{
  "n_kv_head": 2,
  "norm_place": "pre",
  "norm_eps": 1e-05,
  "qk_norm": true,
  "bias": "none",
  "init": "uniform",
  "init_std_qkv": 0.0869,
  "beta2": 0.99
}
Each number is 128 + 32 x the weight over its row's rms, rounded and kept within 0 to 255. Layers, rows and columns count from 0. Numbers have three digits each. The size before them is the row's rms in percent of the matrix's.

# layer 3 attention query, 64x64, rms 0.172, rows 0-63, columns 0-63
070:059170056115108138158154182066112144130138154187165151138099103115133151101090058119117094130146133054126139156102137181125148084143107130142187134132160150088172149168140132154134122142172119
089:180086109119122146141177101073107095136116131093178129121129103129112188062129165130189117099141033095148120133148139154104127157118126105120149121137150163095134202085125146116126137096130043
084:054194137106090109143124110132114194129161149114079183138103140050125127124138062176081118111104223139124118119111112157147134098119097120105147121133114144140129097162145082152108101175135160
087:131161119145111146120177099090107137107124156115197143145062125109167205123124149154193084064137068074109120127100139139100176109110124111100174157150142112088122168107109146107096162082167109
094:158110128154105147111085095076080115126091156112196092111116140117114116143108210117162126133137035192091111129078150124114147172192145121137160111129138087112113130112097099123169111135154069
110:076138167121132137170094086193152132179159130104070133143118172122090131131165089155125147120112220141151159110094087114170118124100144116139134115134078176138108057135150104116107087175085158
096:077195102098115149193179115141101169164089139118155158150107091098135208131156117102065062098111122106143119098124112114155163104124159090086146124121145112128068126154146143130141061144096100
091:104222106140129154170161187136083108127109118172105124162127072148155189130092116184068091104129121052121088170130173148117141075118100125140145164131139129124143119153149153148099126076108131
133:180115082166103131137098125102144150121118173079184099089126116059167141152169192107143102106142059139119092093143145091118148138129141131115156136159153055089175172153107104093155095128174106
100:195097140097182164131098082082129112141063115158174118140122198140168138158139101131085120119143071123081112114095146100138210144114122123146135170103183086145140178142113097143168106098132108
082:122153143112124117131176107177153173129153126086159169106135145109108117154110160121146155092130150106103159137160057098118077155163143103158149084108059180064092079071168144159154075164149124
113:076187150131092155195154124173115189164111164093131152152076119119111143151141161117079070120105182091146120122133068125113145113102127085103178151099134162128079117162150159143087080165122101
117:088098143095151096130124137115095102100137079145116150172116146138089101094092081109064154130144122168164172111091073137132143146113137122133097097086114208214068135136152177178090139146122138
102:056179140093119085193152166127102160158127090122100144112117074127090129163124149140101101153103197120144171130149097123168087074131127143096139096115126137137099070116155135146156058163094073
102:031182120126116099170131135161073178141143141075109151137064096107078092123137143140111119123104185122171137119117066140125117125136140108088149109087127161154069088115172159144124109187119111
101:138177099144102148134118163124178166129088153136167111083144101100142133118137144120084023158104109101179065099161168161135130096131100122041131125101179142134171119169119143150091121134096112
116:199058057142101159122103147059135123096109129116137080095060170096150114083129102135150117139146088131126097141129149156087128104137111138168091125125191108156190168157096117083152144128157117
153:100092132146124124083161141120077102099147096100094152159109135127070106085069110133136160116152155152164145155096128172119144158136115110141105064095075204116090086138173152175088201137111149
106:144120107113111142114132074131134125124116181123142080086103110108183136105116130132159130155117084138089062147166167130106092099158051146169154156154129075146151146133065037086114158095089144
092:176117140137158153095165148108104103101119081172073112163128137136128175153115119114092145131180089134117173085115124113186134140066184143138079091131075131098154162071172159157151150062130161
097:098108133153179100080116127113087071110158113178143112149167170153085110152161130123153199143158075186086157119100104121097108156150144134198108111116074153078098134131143131104119176129154185
087:115160132170199098133107194107073137160149121144116164149134145122105143170158136181113124091155170087125168108109112091165100122123185090110125116115171128069146119119181170128196086147185109
097:099090127148147113059129103112087129052157188102115110137132160107096124199157123118154137113101120182151074103118160120085070150152112130121162120113093155116078074097117118135073139181083144
120:116140051147088139137161145125107146127103158155156138050122103109141135098132165149196099146171078115107085179133134160100123106176082085121137147130152087133155160144115085072139167074184118
096:130138140121124122080118125161173129063142172159147113091157207141120169114164123164169141141128123159136094182172154097118089122136139156141114112164143098085126142098117165053106148105159225
092:186105150163139114137141144092160134098090135143172122118164159110109147096128113155130105091150096182095068106141136135139107134138112164071089193139215070072154178155080149142134168139157150
092:215121119106155145098094120092143148143103171130146085134145121122162171111224160158133106116162089129137131098099127153102121161127168147126106148117189072110193188138112148097163095104173117
111:091124125106084150112142091182141083123123090126119124091085153172129137090085107104141159154115156109183102170132133179102140129133078148197123139147094153175081130144101102124050186120064160
092:138128147171155143133156109165175147152123117147120169095144168152140149184200147108162096071130077068117127110103173077198134181126120105149091138148175120102151127155180119131150079179153118
095:155046101102142140067113129091140062089156136167171105113121205121077117138122096120150191129118128153117182104122145110146103102120112141167114103142170166128135189075127101112135155193136141
078:118162124134082088131100154195192160133137145081149112100178160096128184122142184102168115146099166129111071138168108107112106091137158136038133117178100125110126101125093151085133084141129167
092:118187144119115106178145146150131153187113182072157120061169122105115134180175167107157089097119167133163051152153138120148157120178108138081188124168122114104114147121096145109102091087130130
111:185108084162144169162129163097150164172136147146155121116097143091144074181158164128177168124149107104109117133109173091144144132153126168187140155170144121089179157130108080103201161152072116
086:092165078096087123138103108132095116103128093104118086156096109151115089154097114210134153184124138131143128155152106152120152170088096078096071068065097159161140157114148159119085156130153184
087:165103106136103150150093168133158146157126147134137107118092143165197189137184188080160181124136083083097118135182144077155121090150137163123103096150163147135184098104089086090085125133092138
081:173093113165127100133129138153176142132138129138141118127153112113105098187123191086177131182151084119137076157148156088073147137158109151117079127175120138087079146061122067110179141176087112
082:163139091103068158134116158151199133151081127137091115109084137155201157095146128077137159113089153092119183134164133126196086107135162161106155103152179096163163139149106123116089103144095087
109:177124075171108134161117175106190137135101169127145102097150120108144115143146188100176156138135068092094089147157147090160116123160115161140113147198153118083175175116102066108165147158088127
115:053094161051130178147108079117082088130170102115122125184094141116069144136105124127127128120161145165149122138086081134094111154128151111100097088075107158176052115097119163133141093129155143
074:106173093134096137127105176120166133165123081147064165136121130099171177106066101107104130099087179167111202119136161188137104099159131135122151139114179072139146124173124184090143110112143099
106:149123067161108159147123153073155103114092169110130106094150102127153154151151174076158131101151065105081105137182162123167108096139105142090119146179148122064182163155091061087149116110131114
074:084095161072137148139152102051063128121152096118094124173141105085098078154151107101180131098119122109117102122080096164104165149154177092166082093145126147115087110104093135127190133118181103
114:182129096131075139166126132112151152179117112140105121107067093098161099142165154087166142129104126101092127095140170135154164074154137148167149168194188106143169128051123082072129133135149097
083:094099202122202134099132165115043095108167111162088138150139186155151075107165060168137162133132130119146108107104112138163165130125128128204129120142102132165143072146115153154103127130133159
105:147155135135106163165148121136121119137083159133121107103083145104198160135129144108136112137091109076101104170172172119179140047143089153171147126164188089111182121108054078096116139090102125
069:136072110094179102128153165054121121115156123138147141181192109103107185107147147130175177086198039105129088110115089132107105154117129137113100153149111120081138150093126122100177133105140138
102:174137080117078128140118141143204152138101163107161079081125119116192146113109155078085134165158097126088148127177163083158076098102112135101145112149153114119211106146164082091130138158109138
080:110093203079156152154098165074097080166170102145125134155158169136119130164172101167097122072147143127108109079079098091173138137144174178138106084103154146141118124179100179148158134127151103
109:145112104097111133156179089060116150096096125106177091112141069079149145152114111163172114123102111153119056129129189140094169101165092105102113148152155084102122169067073131094168153120150110
102:202104061105061162157086107094188114152157160115130113078111096122096126176116156090166100167153124143105130094151168094101109103104120155102137140157177121134159150104159060090148108121126091
055:145100118146104117103168097202190128126105157133094152046102139151102109082160116180095083164129148133156120118165177129113095147085097086115101133105097123092135097167182109130097138072075143
099:161115129092135127159139142093185151186125137123153100113137138123134128093128167065119159157090138116079109138182156140195064065141111190094175136146174092128160090142084108110153115170095091
076:103144120187200108169059128130114117063168132153144156160123145113127145167112148155194120100091124159113165146074103117127141158140133150101115099122116130080083122048140170157113099171177159
125:192168128116102143156129112128165158150110177076125090111127097095160135082131187116159109140142090106085124098169185107141140093120107144081145119174145052075183119158115112091153082094141091
093:101105177145199104116140125152086105117142124181116164166174180166113138099103084189089158145101161120145175130131093137146141134113153125200116127088093159138112128136139217152125118082160170
099:114111149165178097138040126066084134073152145109113133102134166134131072189175122141155091138115115195145076061123174123135097127106080123143116107092113143139142133117103135127115110081129186
159:110108184078164111134096163134109112139133081092092128222130089150141111144117112102121204168139147142134190096109102103167132130096134113110101071111111135129106055120143111143114078189089119
109:106115125170073100110151121190129116151084118074116129082105141162115098157124126124096117127075174165156166148166153160122207124117086074111170152155142150135188122170149137160048139125096132
096:191130115135171164167149157142161206109141160153174150108136120145140107173145162076138074139118140116106174126091125118202156134113118149149187137121141104110158119090163105175184069165137166
095:143124162117122161152171151105138089149106100121172101092091129119192089079142096156162093124133125138077077163156143200196166089162108132142147127156144103158179134141056090129094111121090156
115:046123093133124122112118201150097110155157103161110146089086185102174110124131097116071157119114156078134126184145109187155122102165159117173128145109153136179134145172109134101102195094117151
089:113156145138142158143120122148074116137137139148139141180142172190183164162156137119105169133150141082095161157115111134128121136122155123206165081163102083129089110179152200081078080082154144
091:112102037166096088107142150169126099091146116139134112123148139168156202116144149113114117108136156125140117193155095175067136147090146068121063130149086103132107179145161130096127172096160159
119:127107183071082184143164076107142117158135082099113145104086116114081118187129149077177145103097168142119079151121131135188096092168103159129129121136142168147082097091078107165109130178113117
# layer 3 attention key, 64x64, rms 0.169, rows 0-63, columns 0-63
072:102135110086131143136175129124067116161125098055110133152120161129081153116162153108126088079140074152144142147136072085162135181101113139157144095136138189142058154047109183110125115151112127
079:087161129073148105101084173174131114132134125091078126065083125138117098127108058115138113118163103193134142096105126057134130137100119137179096124109056160136134155103136168156096135160178173
055:171123085107155140052075210120083116139106115107082120108091140137084153134165090086191131102103149162136141141111102122171114180075144172184146120142144147131152125146119160156107112190099131
074:097130149123152112150060167168166129143123112109092136081136170130154101099088097112137151119123149173135154130147059075152113167108128163160076148101063178158134152155130174153108136191180180
073:181098159132109151156165094166198083126163107102183149086086127118101080137115142115115099153183121047165109163162157133112168112156127132127152096175110132146127085095173111144186121112143083
079:109179096152140090106148093079031131136101129187148086174142046110119092182144129105143144128108123090145106144102159139094147115101169114120154155108168088112134172121127109098143109071091093
081:099120103214172132132113129126102097159141118187119134116145149121104078149134083123145200088092179118139163120070143111170119186113178201134163095097115090127129127115162149131134137131108060
095:110188077173107150148172099111044134186116125110140108172137076103112119083160157122118090086096113077117124125099125109121170127142142094114213092142130117120093133119161124134166126090152061
061:119125183143116148117183131158197090133148117094187137095134165098063137107104171133140097139182129127099137187137141153103181053160118080093122066165116118109126127152122107127185157114115160
065:148121105172158119094141088080044141126150134103153077141097126123127093147123113130146103141184076082131143133159122164063129146130146080139101090133153086084155066151110078046154143117104116
092:174109171138127082149082168135168183123110107137106180163165139157159167155138061151077161165152158142147129106109173121159066146107158120132096181067157151109094072136131138141127085166135147
107:119155072162133106209144147088128154183100143082105147180090081123164153131123142102117133043076187129159149109157128086124113155104107144097135143093107108122109103163130135120146091125114049
094:151140107146139100150064165061111111156124147154054147136098103143162124155150091134115174091079112160180177101110098092147110161102121194133132153095148145207144122131147186154096138135106092
082:158079119117133120175073146100159098118046166136150126182164053134147114085122127132099141117088123153117112073136109096163124120124096161145152177088109147164115171141138179200118081160133102
124:193080132130180116128078169062136145132086143119114141188129112157150161158149102091071153085078156112148141059122130096158107149130114140143160107091127126096138058179157134148134082125114085
089:116140100104103162101184152156150124138108145137186108108096037136133162078145159158175114132191110145099106141192116107111153075095084101130179143128133125130111189124112085135129152205112121
081:115148142121159130051161106155099113101141097118167115034132203145102155072146120147165109136187110108134111189143146131118143164102177102129089103155129106089157130139131111076171161121128181
081:137163119159161108129109173102148124142118113144063162151156099119183151184145138051098176163122158156128175104139141070156082155093156194135145113072114178142118128121142192154116123105092110
158:098108158144080162077162102143084143123145131115145123073149160137129163104103143182183101122171082118100062168135111148099138110141150061144141142168169121086136163146099141097088142155190193
085:095089112119157109155094105085096113150125164144044198143094100133128139109168130142082149136127148160129167166087136099177100128117129162124064139092162153161117163081068174131172080113125093
104:135085167116160143085133185090111112102161086092132196133117151118095163195127102174087151102146108140175109093150130119135076134090116113129155146109130181128126122139130215132108118209171144
139:177064121165187100130101161055087124106099129127105158206096082161129154126125090105077160105119135141166144067096155103163139184096104141168110110092115149118102109148137141147167109109090118
074:193163187162151083074174176116163065144123166157110105170170133112204128162146169144168129088143098111136080103129136068102133134123121119088162110132125094145132140151115164129114166115114074
117:148173112171067133117182200091125150164076150057156107084122125110152154103129118088119127093193093085149086125161146081069126119132134099114129165180155111126166154147128094109136156120156154
090:182129119142085123073131199104157159093134133112150104120133133124115232120141108139114148153193115142110133136088139087044102132071107112157134165159091102127164164119116163114140167144169162
125:164094139138118089064077176064128135100118130179111176115135176167115184153137154177138115164191080104148089086149164145124127139083133135166140127100188105101133151104082153112130136080124157
168:175105091133118125180101157096188132169116169138148109046076133102134129160150133085149109077086120166162111091147165096122119096129118165123108157139158050128186136141072123111159113119089092
141:100103128134175139058154108170097145091175080093139114147169176132092119101102120152113153171181125106133176152126123111100102154134144111113122091142105216100103123090155149134102183174161195
098:166181107188087130145084137110188139126091194194160145128166107160170119192192127111111135118102093151165131148109108156141114105099156131117133096142163044126148138124128139140132112060146130
107:172168136155194070104114139123200150135113198116098098105134156124209083087141129157132153107113087194134116133147188127126129149126120159090091127119151127167146188116086161095118154110113129
107:088183116127074120098138090121106131133154157114131111090068116131100192125087082191150156117155115150113175150042114141084158104124103116154108150130088174144104110120095116100061155137135186
104:115156116122167143073113121136053116141162073058113123124119169098088128100109102120110164125189126079172157132120128096112099158148157138148128075136080221129083149116141115132151155181156097
072:157093186090135131131125088101162127146179148091116137069066180094107090139167105085149086069093154122118079089120162120165065102164147156122149102103113130119135125126092164112199089113126122
057:159107120131114144145153119093114162194161106125108178145074155130154169142221123084111132117097176125124129078090165152141105114154151131153132112097202128138135128145083127116188165064096078
109:122163128087127191155192081059090130159164150148120172118070163086141077129133105142152134123093182101108084157129160176156135116157111152180122141125140158167157119097079107135146116098071100
089:155117146022134157133116131109143116152169102094143193115095092125138177165165104116159092122138138116135112123114178115161120182175182184167127133131149145182116087122064173145164108105107120
051:098162113083136129121161091077098140169195178143088140105093133136152101191152148126195146127109167187075057160095176158083127116135116133158105140094077138108157114118107123121155101088137126
099:176117143065102183143138089099145145173207137119102191091082151088147141158182082074162073092113147135130112108128186128140116140174164171161149154139137148143129124099086143133151104109111101
105:120136112192121056093143157167104148075069151098157124179163117167093134130106170167076177159134095081143133159106096116112150147087110093114148112158111095075110133147186142130078138174136142
055:104080209149149087127168114159134139096153116170158156084107178121189066148135093133143120133109123129094145107074170131095072150120111139110119118083101195136114153144116110186109159068144160
101:160112153084113208177169074114147126136161112119120162070095139050141099119151067103133062096118124120129117101142179126167113135185150156139140169143153162167122169101095131159147111092111109
062:151160065171131128104135183157080154128107161115174156101185137106133178084102119122082143181126151106101113132151140082091159084091122087094171154152136064132136104149164107098064138116128076
094:172107109110106162115111110106179111170149169115118167020107178102139158166119084087172088128160124143127074068123174131147105128140084140151150137092145128155136159126099140105171144067159146
065:105162114144129143179130143113105151141072112224154093171166098159168126115188115172137181134114191138108151156119081125113185110117126122168085144139157094182162100149158077119120151100107118
130:133137154032149168166127070098143105163185101090117193116093128086106105166118112095146112099130168130140115108130171098182117133178156170158132115146159131120107088093079121150187106103121093
127:166096090143063126117163147164139137130098160146136091088189189141141172104138134101106103164156136100075107162142170169067161071095123071081153159159140102127169140154148129092083129111147147
126:153123126053152212163144102049102119154165105124098159125111158109125136140138119119167102103101129085125088137126155157166134143172114153160112155116159155171118158103017139133164133101120101
066:085144247060116167162161093142127129129107104088113172111148140139081199146114102111128114129172128136143134145085096140143099125122147079106101113078146157111073101147159173166125128158134143
091:130124141192165114076085122119148090117178153079161144115153151100112183134160095090120139080117152150116089047093163113121094122136152119084091115130143093066141066129166114076157152109161100
080:143122080096157166151162145117150172106124160151156123031153142085129120136174089116162079134112064099100067139138180114123154097197073136179123150110136117155160177119106120110134135101152143
107:119115097097151111164120112101103112128157113117136153179085064106123099112158112111117146059138107161147180063091089082148107216147140176142058118133093109150102125124132153122176094146124074
108:165091138072129160182126109087134113141169113133128170100095180095129146135182096147139099109097150132133140140138148150181105121174156148145121140142180139174129145090006137154168100081138098
078:119095166168108062125100111159105079147109140100112113160088087160113134154098162091090135114140121152136174093124073114105088164099157124123156083135040169108088136197202154138120119126129122
114:154132134061144133132147120122147129152191160136133124118142157144171155100122130095164093082113108099072072107148180127114107124171162154076129157169163052113189155160077126102159106095116070
127:112128212095169154146123053136094110101148088126110148185108169133097117132127103134110155151119172101161161164093108130131130161123140142159063099108095188162064083077161143170128132148105158
116:117097165077159168154131139044086154150140096157104162167133142136105073117151078146144118116129114112152059122115153170161168172114109129214127139066108169147121164125093164171115121106136125
098:123193190127086097149106161179137122195103156103082147168124103139181105129077138100074135156110152119133142096157062144136162113130124121079190152105098135151132109171189148174102113131130102
104:138169066144083150142100105165152137187122187088124132075092110085160067132099171103106099126069169135158113109129179150154121087142078121140151124108166109144136101125136061076139121123106079
099:165158121165077135101132114138163101183099171173097068087098165176191125107117154099176116108117111126103090123206121145114123102088157154106153119177125090133179164172121105110122092101090103
130:125175134099114205144169068075081109162162117156076107126129163092104148138145085132135085115105127125143098138110138158139169122174143125197128155129202166197116107085093129152139145090103146
081:134094051086155131097099138111075130128133077124108157137169129113099131131097115085126186163117123179092135136107179139180110119147131121177101104098132165130164067073064106124150174139192132
122:128136163121237155139133125110057151095197129201158172189126174165113117163123120122120144121133081082150111117109137137146141155138153130161081115077156127093080149123139163147165122146118113
112:161097093145210082105178116126121107087159089142168187130120113149097138133126102119144164100169108144192178106133138087111088190142111141156094114117090197121062116095129141156165139156114122
118:080097128119083124127102149079079141132158149122130138117113124120088185203133154140151116146106102112094061148145135127143142100218125122168169080144199135190089126128056154122129113132140115
# layer 3 attention value, 64x64, rms 0.125, rows 0-42, columns 0-63
091:160101117138110062107112077110146124136066101053092106169097070116099095110183093135125131154196086143079153148100127157104116115135102116108123117089183128169132124202113127135150160171141126
095:110153137089144119154078079119104077169141197132150163122128154176186111152122111056126143110051173086096143106144146124144175137115126112155117132164101158142137110090112131094102198187140150
098:167053151156126123094146122119158147092120104128076091181108104129124117151155123147141172155092091154096112171139123168121097103066092104126150194108167124118133159157091146158197126101046100
100:106168125148109097208148183133119122050118083064137122114150174108139118111133119151129114058118140084161129130118158153148162121187103153096210134153110154188130152088175127131130115117110155
112:112119078156164160055125077170139101180154136172169134117126098139150138150081134117133133186129081116178098095084065117134145131152149085134115123123139116108152162137073124186130055113081095
101:074149139071127127160161114124133115095185129109166163131126116197150126119042166154152130119154180042114140138164126106190155141144137138088168162144155163124162115106128094104171131164118170
099:181106137114165160137124146133144142143050101087086123137180139094080087111142106108149143149143116085069141200161128173159113132047072103145117187087142131086122168115138142120151151100154125
109:151087168161118083144141154157104098108145121106106140158062061047136111094102084168119107120138107118154108161118168103091146138121070124075177177105179130083161108072122137120134134102087112
099:130174108107162102157198218116117181140129083160186165100159107118109161169114135051122151094177138142098124127128144160135194143147134118081133143125107129108130134065132135122098086122122080
117:188067096130110135143060128149149155134027097071166143130172110115119083099112079142090114131120077143141135201152074111146110135134134109102127131088160107096122146170138095158156116133122161
100:105146134192092105172116135171111107123078139091036099101108204118093118113160146123162113110141145162175126182061125149116088120131139138138118091143073154117092169125150149103119132079182127
114:148124132116127084159141132090138213093138150135171166121185171142091087116126132090115144098154156107081111145179180066145080182115143133111178143108126120155093067089148122075121121135179140
081:098138126166182187065138065121166181154117110143129100123192139116104146105168124109115170148119081132134110050075142164148131128057163131156141150153141124165140125135144108149124058114120080
112:079175079183158164134137169178151124167133097128207103122131137132166102138134212102130102171121122087188152127144090118112082126151175109130126068148135122178139124166161111166154115143126160
100:106102096083166167090160082099126122064115122168170138143127121135157124112096113130101100185158132102080152152222123099170090121173144111152153174102122108155173130142139106149160194184117127
123:143160130149110085120114094078114139102120163143137126132188166157089087175157159090093131125061101114083104106116158139110073149198049135161188093140128163143109149116154130085101144100172132
095:130099084143135121134137134151131053157113129098036083147079107104105120066207118146143138134121128180172133088081127135099138074107127145161100070167127127134137192126131126158154123083151140
107:089152107127152116150160121098111124097169159162181148129147150156182131113117127123128144119075161082080144207149129116143131139133119117121197200126088149205124148102158105103146202180104114
121:192093130165153148166092133114118118149148189167100136142126111081129136095102078078105152092168155090127137071119146048129165128079137084145124165142117120066153126047114153129093103114136122
110:136062161141136072150100143098145130121129129160203116146171066147127167120075063099077157067110136131130127145113150142109166126083112067167132188110144128070116110160086161110122132110117144
120:129169129192129163116098177179114121213154115158190115124038138076150139131153135172128105171123102134189139111115088145108116134120174152120103095164131107156135112135125136165120072129081100
111:117118158091118060160176122121157166101131133078087120123172142181142075077117181133100141102147157111076114093184161113159086115133120141130178160104160145122105114160143109116180162160159201
091:128168166160143097138154147145146131144088141156128119130105127086132082087126144178060102141179131095121157101154144100096049118162105148146140153088136139064139150114189156076100171184191129
085:156170118137144137092167057080133138074159172086074125148170112149102106171135167101111169111133135084083151119100165111108132134188134160110175155131120166187153141120169092115120171178167100
111:118113121176161094136169177144134148166159150187136100146122154129155167122126129057128170061088154123119107056087190126109159120051142120114137139155106119094107148080090177129112079130112133
107:141139106111117116172120129090124051131204125056097155120075071101100141121074128144153155113187171108129129108122137106149188088194164130146091076151143133143149150079122098155116118098137129
108:080121142078123173161171163114148118163212121181125150083066100082166139173102115163112134158105147073160146097078125127116125140092167156138129084138146127146142067160126150095164088097108140
105:086156130180126121119150101157121100160154083113103131103157112146134168175159150125161136036142137168128123125100067205124143104124161105156062132147128140125088187178088182151116125104085119
110:135122163140131114098063141135169160170180131189126095146091134094143155100153102180082145157120119134115154114058142179104112135039091126157112144160142135112131132113111185109105057115161087
106:092098166137098073113105098096149173135152093136188159113138148163165176126119085169097120046075164094105117112092131187139116132125154167154107103153128132191092138176087160113104102119101152
108:097150134131125130124141184121096108148100090143175109108068108086109173112130136107148094150116112225166124092120163149099156113133151124116029060153082104116121091131124179125096124087100128
108:160146114229144125180109158146125127151129172142115108128193175157094128159193139106102135046132179110151123084108111103114125117100119123192163106167097125124100159126169164109101118108170129
081:116101151160126137110121178139118109120161169072103144101077135131182180126099124125145123116127141035079105108105107162128074131184061128102149169164149170151104067142146150124179092129151156
082:114120110120098088131105116184156122123099172137214180144116121184149135134190136075156088129134121183165100104178134149110115051105145103162122143101140154110082134105106197112132082147149156
093:109154147158163088174104094160112189119126152195193074111131185147131104096131116052110158142115117196155099145182157132192119150154117109128156123075165103158132137139103137144100122124091130
111:131159159082122127132054074135130141085172113124100134116099092092144131141143142164096096149058135185165146160086118156109203094090099134125130132102143137209153092069119106115099166124143147
101:154118087143113142105161198138096114182123123092101120102144161132149116093093074064137145178154094123035162142188124179114049086135124116140118126173120126143122135161137147141107170135136169
093:134128101088154173166109116122112091173064136129131098134178151140143103052097085155076173146111162095130097176150148114136143121167128061117094146099167123147157136198123142106129183118091180
081:120101151149162121138101120107130151135170153125112140101146121100190143140152091083081118050127151177131118083152126084177113154144189227125153092117102190109088158147139155120147100118078106
087:133071104180155074131159155135162168113056124077070132126150190137168107180135122163176144115127085103123163175169146146202108127160090126164126098130138072126098101111140135118104114129157111
086:150138077135136181147109148156128135153130066199144114115153170105084141079130106148096196117145090139072127169110125181139214133115128138116049074145138127158132125131100112144135150167150161
096:147150147140089206146124128109113143112155060107063092131143090091104109159124136160145144089086176073122176144099078158105173137051105141132169115134160137148178097153159112090105141107162135
092:099179166092167112107127117111115147149091140135137105098144098109134187168068137068168124054202137122175108099130148167159110174127124128121091136160088153084088093158149135107182100090158127
# layer 3 attention output (transposed), 64x64, rms 0.13, rows 0-42, columns 0-63
086:098145120122087136075073090139111129126122199078156165088123125118123099136123146147149119137132185049136039095175109122095082129116148098152172139087090142148123121129109149119060077125116149
091:142111119137109120147184166139118116176106090127132106105139097085165119098128079130081102110192144140161145171104111115154168133154122038142091141148163103109125105171153092158221077131153086
108:128156105071080155145098086164162169101136143126148179061077118097108136133100182103131088129115151125139119101180102131111133187147120190112163120098122134116170127104129157134042093190103129
092:079136167100118077153133136165126106136122088200121099157161123148163158129132147151127188115169095169076040092138098132176114106119127217123107126156121117087188151116136103128116123115163157
119:192103150125076160087118157074135127076160141123117129114111160145115144129145106101098125114127152184111255123138127098077103162097155151151120118138141158145145131119108147071102148196129154
101:142110112180120123142166152218177121116098073175112148122170119178185154161165087100123119095147135153171139103099153111147134214130144120157113117195079092092145115141153116164114131107128137
099:135138099101142128131112057168172164109159193109142168150122087094174129110134149106118121170094147090150060161177127120127126120131171232139124168100117122180093102102118174154122117137088143
101:064151141101063148168078047174112112117121098114118150125127119185159132151140173159113158089100113141138108114138108104130148154133113154123122079139136133124118119181081133092079059155043119
090:079063179118134068139151125121141088160157117144123091155148124129202119147130092146107148113030168168082160119140135139151111111129114126119108137137141135195131166120161099124158200111076166
119:121158152117120121143104126163121169115176196094126136132124139141138176160172158112170138120140119139133115141146110135104092102124181231180129185119080160137098117085092177087080097115120193
094:110127122121198070121118082018074085108088126186120157158162116133120085093111175169147154131169097122116074154141103122156138117144122158141095127097134090132153128137093134166151138112175090
119:103118149119195106170140156163165147178128135144119146149144090144174127145127109152114069105079109118164059133096162161183172062079141084098105177120142117156103131155131166158142147079088096
076:184086155124107136090138162116179123127203171102145140166103158127115152095076119072052087151113137135100140095186162137145118112114144154089164129115151178160089143118136164124101172186167121
113:189082149121134156062169134114116154098154106150109120138156172130113140105128079127155151077174142160079164109120152125116116101123170159165064130137095114097161086104091126094098204133157200
096:195193101094108190114110190213179162118137148093083127116156108118152152154169100129140120145087145094135117095129180115106125143153167180156118098135067125110147088080114112110149119114118158
121:101156147083141099164141154062136163170118128156150120152130064132117106072109090154110095108139139100120061125133141145157143111094162074059104144076162127126159128163168158157134061123107062
088:132178123161106144083139049096121093113104113135149129097132186124104112110071181105135111177185116066071163125177096115112128114138093168123169123104134141120112112094075117089113132148198093
106:127128132069131175172148176170135126159129100169108132092194074078191132125143120142106137086145128152121105070137165126175155171149151130126073109130109082092156101144142113174218113130131126
117:109115127109110148152137113149156094134116100100127100140109115153175129114110113107050103148104132138159198170120125113125186122105085129142153140117209100181087108166030098086154108123107071
106:114106152126106139184109131160117120159163140051127110086115096090161081174139122081093149118121131134224152108105141095188155152081136131161144172090192172165150097117110100114110099145135155
122:131055136110116135075138109082075112106180120099106095158117175117086162132094138118164163111154098199057198134107120141080113099145108120119113100146136103118116138160121131070142181152141183
111:127151114186142147135142147187199150124082121148160179100121124144164145153147088133157092097154151054154066117110131158173159144107131151125133144147080148106141136113119143199037133106133092
090:117135116141147166084094155092111116120102129082141124188167073133154138119142069148165162107097162064099042126103179160141179133119117124105128110095116105167088119174086134157121134065082123
087:116151123073101146144133164127176122132090095165155135124161080135118147059127093140063075141119168089112059063178179144144126123126140086104158099072103111129101150162142133160111087095132086
106:119072144116108148153170141096140096132126077121133110095092151096157102127080110104085070106141131180125173113140102159169170139111029132108126145125210154153154135141121086130126186166125080
101:108132142161137113111150068166138057121099092159127088091165154200142138140145135129110153188172101093125215134102126070080124117102102089159180143159136085137126132127137067093125119103148120
110:160110121212161113125150117202079128120144082097149081160118139136128126144122153095136159107135082141102174135132139124117175154148131026125126125155178101106127152170155131089135204094153150
104:127066096169145113091111128063110087121105133142143145076096155092104102120114120141139198146184118133151190133132116115132111146131123171163124124131134147147196155078173090141109170177191189
109:134079146138136161102117109083088120137148169052148139188129116082094122127067126037112111141096116141125126121154111097117180160110065076063176139090165127154105162174135139123134124125118125
106:109087133186154113167118194115093116155150161090133097098130143083108130157117141087164133152193062163158108111113119138142141116108083081104131157148151166114157180130221111132123139119188166
109:123108123150139095097131094088064107161151127102082078124118185129096047143128141159180175146114108145102175139108131123142100065151071087142129103154188141131138111094149074109172181146138140
103:115094124101161118150158142033149102144114079165161110150114105106135124069065096123084137104147126124123118151093139168166168104088140156099106161078189093156141121167052115120144147113168096
074:184119169145113119164137127138174079178158080089120111184109147145144068111131162158105170103139205172101163087148133181134110135100132063147127110128151168112177125110099118174147114162156167
080:144119144171154175111117119176080162150074170114085082100155174107128127140149141149170180099099135118090105143082163118123140175135077106104136108177076132069147074114203108131104137086106136
090:115094118164127141054132136106075085126084116153147165080190098097115128144138105132166150111172140146147122107103145017128164186096135108082097118167071142094130161111146134108109160119111139
101:120128173120154136126093171153136145178113099169113166181138094138071189149093182162129152156155083102152128172159081126032128112128096111130146121128048094127124143099160132139123112078123157
098:185125088151112051157136119198115086155101119121215110160100152139129146088103136140096091107123169122102172130100176137150146124107126054069178096113142126083102124121150134119086160133125104
103:118148063189081075095152106177127079104170109127157096079100099117117174095133122116123109102186133145107140138115149113087123126072160112100119131118096122122101115169235110097114169133143156
102:141166148081131149140147157063083084094153101111118177120145147146125100175173118157149172140117143090124065130160148147143117113172169162182117156127157144140116127114010162122128160145169119
086:140105088173155166077159093115130109116129201156107129174185160143128093087094141147103103142141109170121146110061104149112126110051089121100167123117143110084194151102062102124139149122121090
084:125081152097158117123122170129130099099119150119229141159093106087147161112120137050124133170160126082138107136157169098112082046089166103100118142142154108123071142115182153105098121095132116
101:086146133098133099114131146141152113134140122153158113191071109145128164116064156148120090124173143139099190152132098164100123068181159057109097111086095098179165153131069136166183121114103147
093:142088126144115168125158164104153086130120100096104117064086121112129040140140099120091140139091193089125104097178119130142083088159148163169147194130140165163148141148083115171173163174116133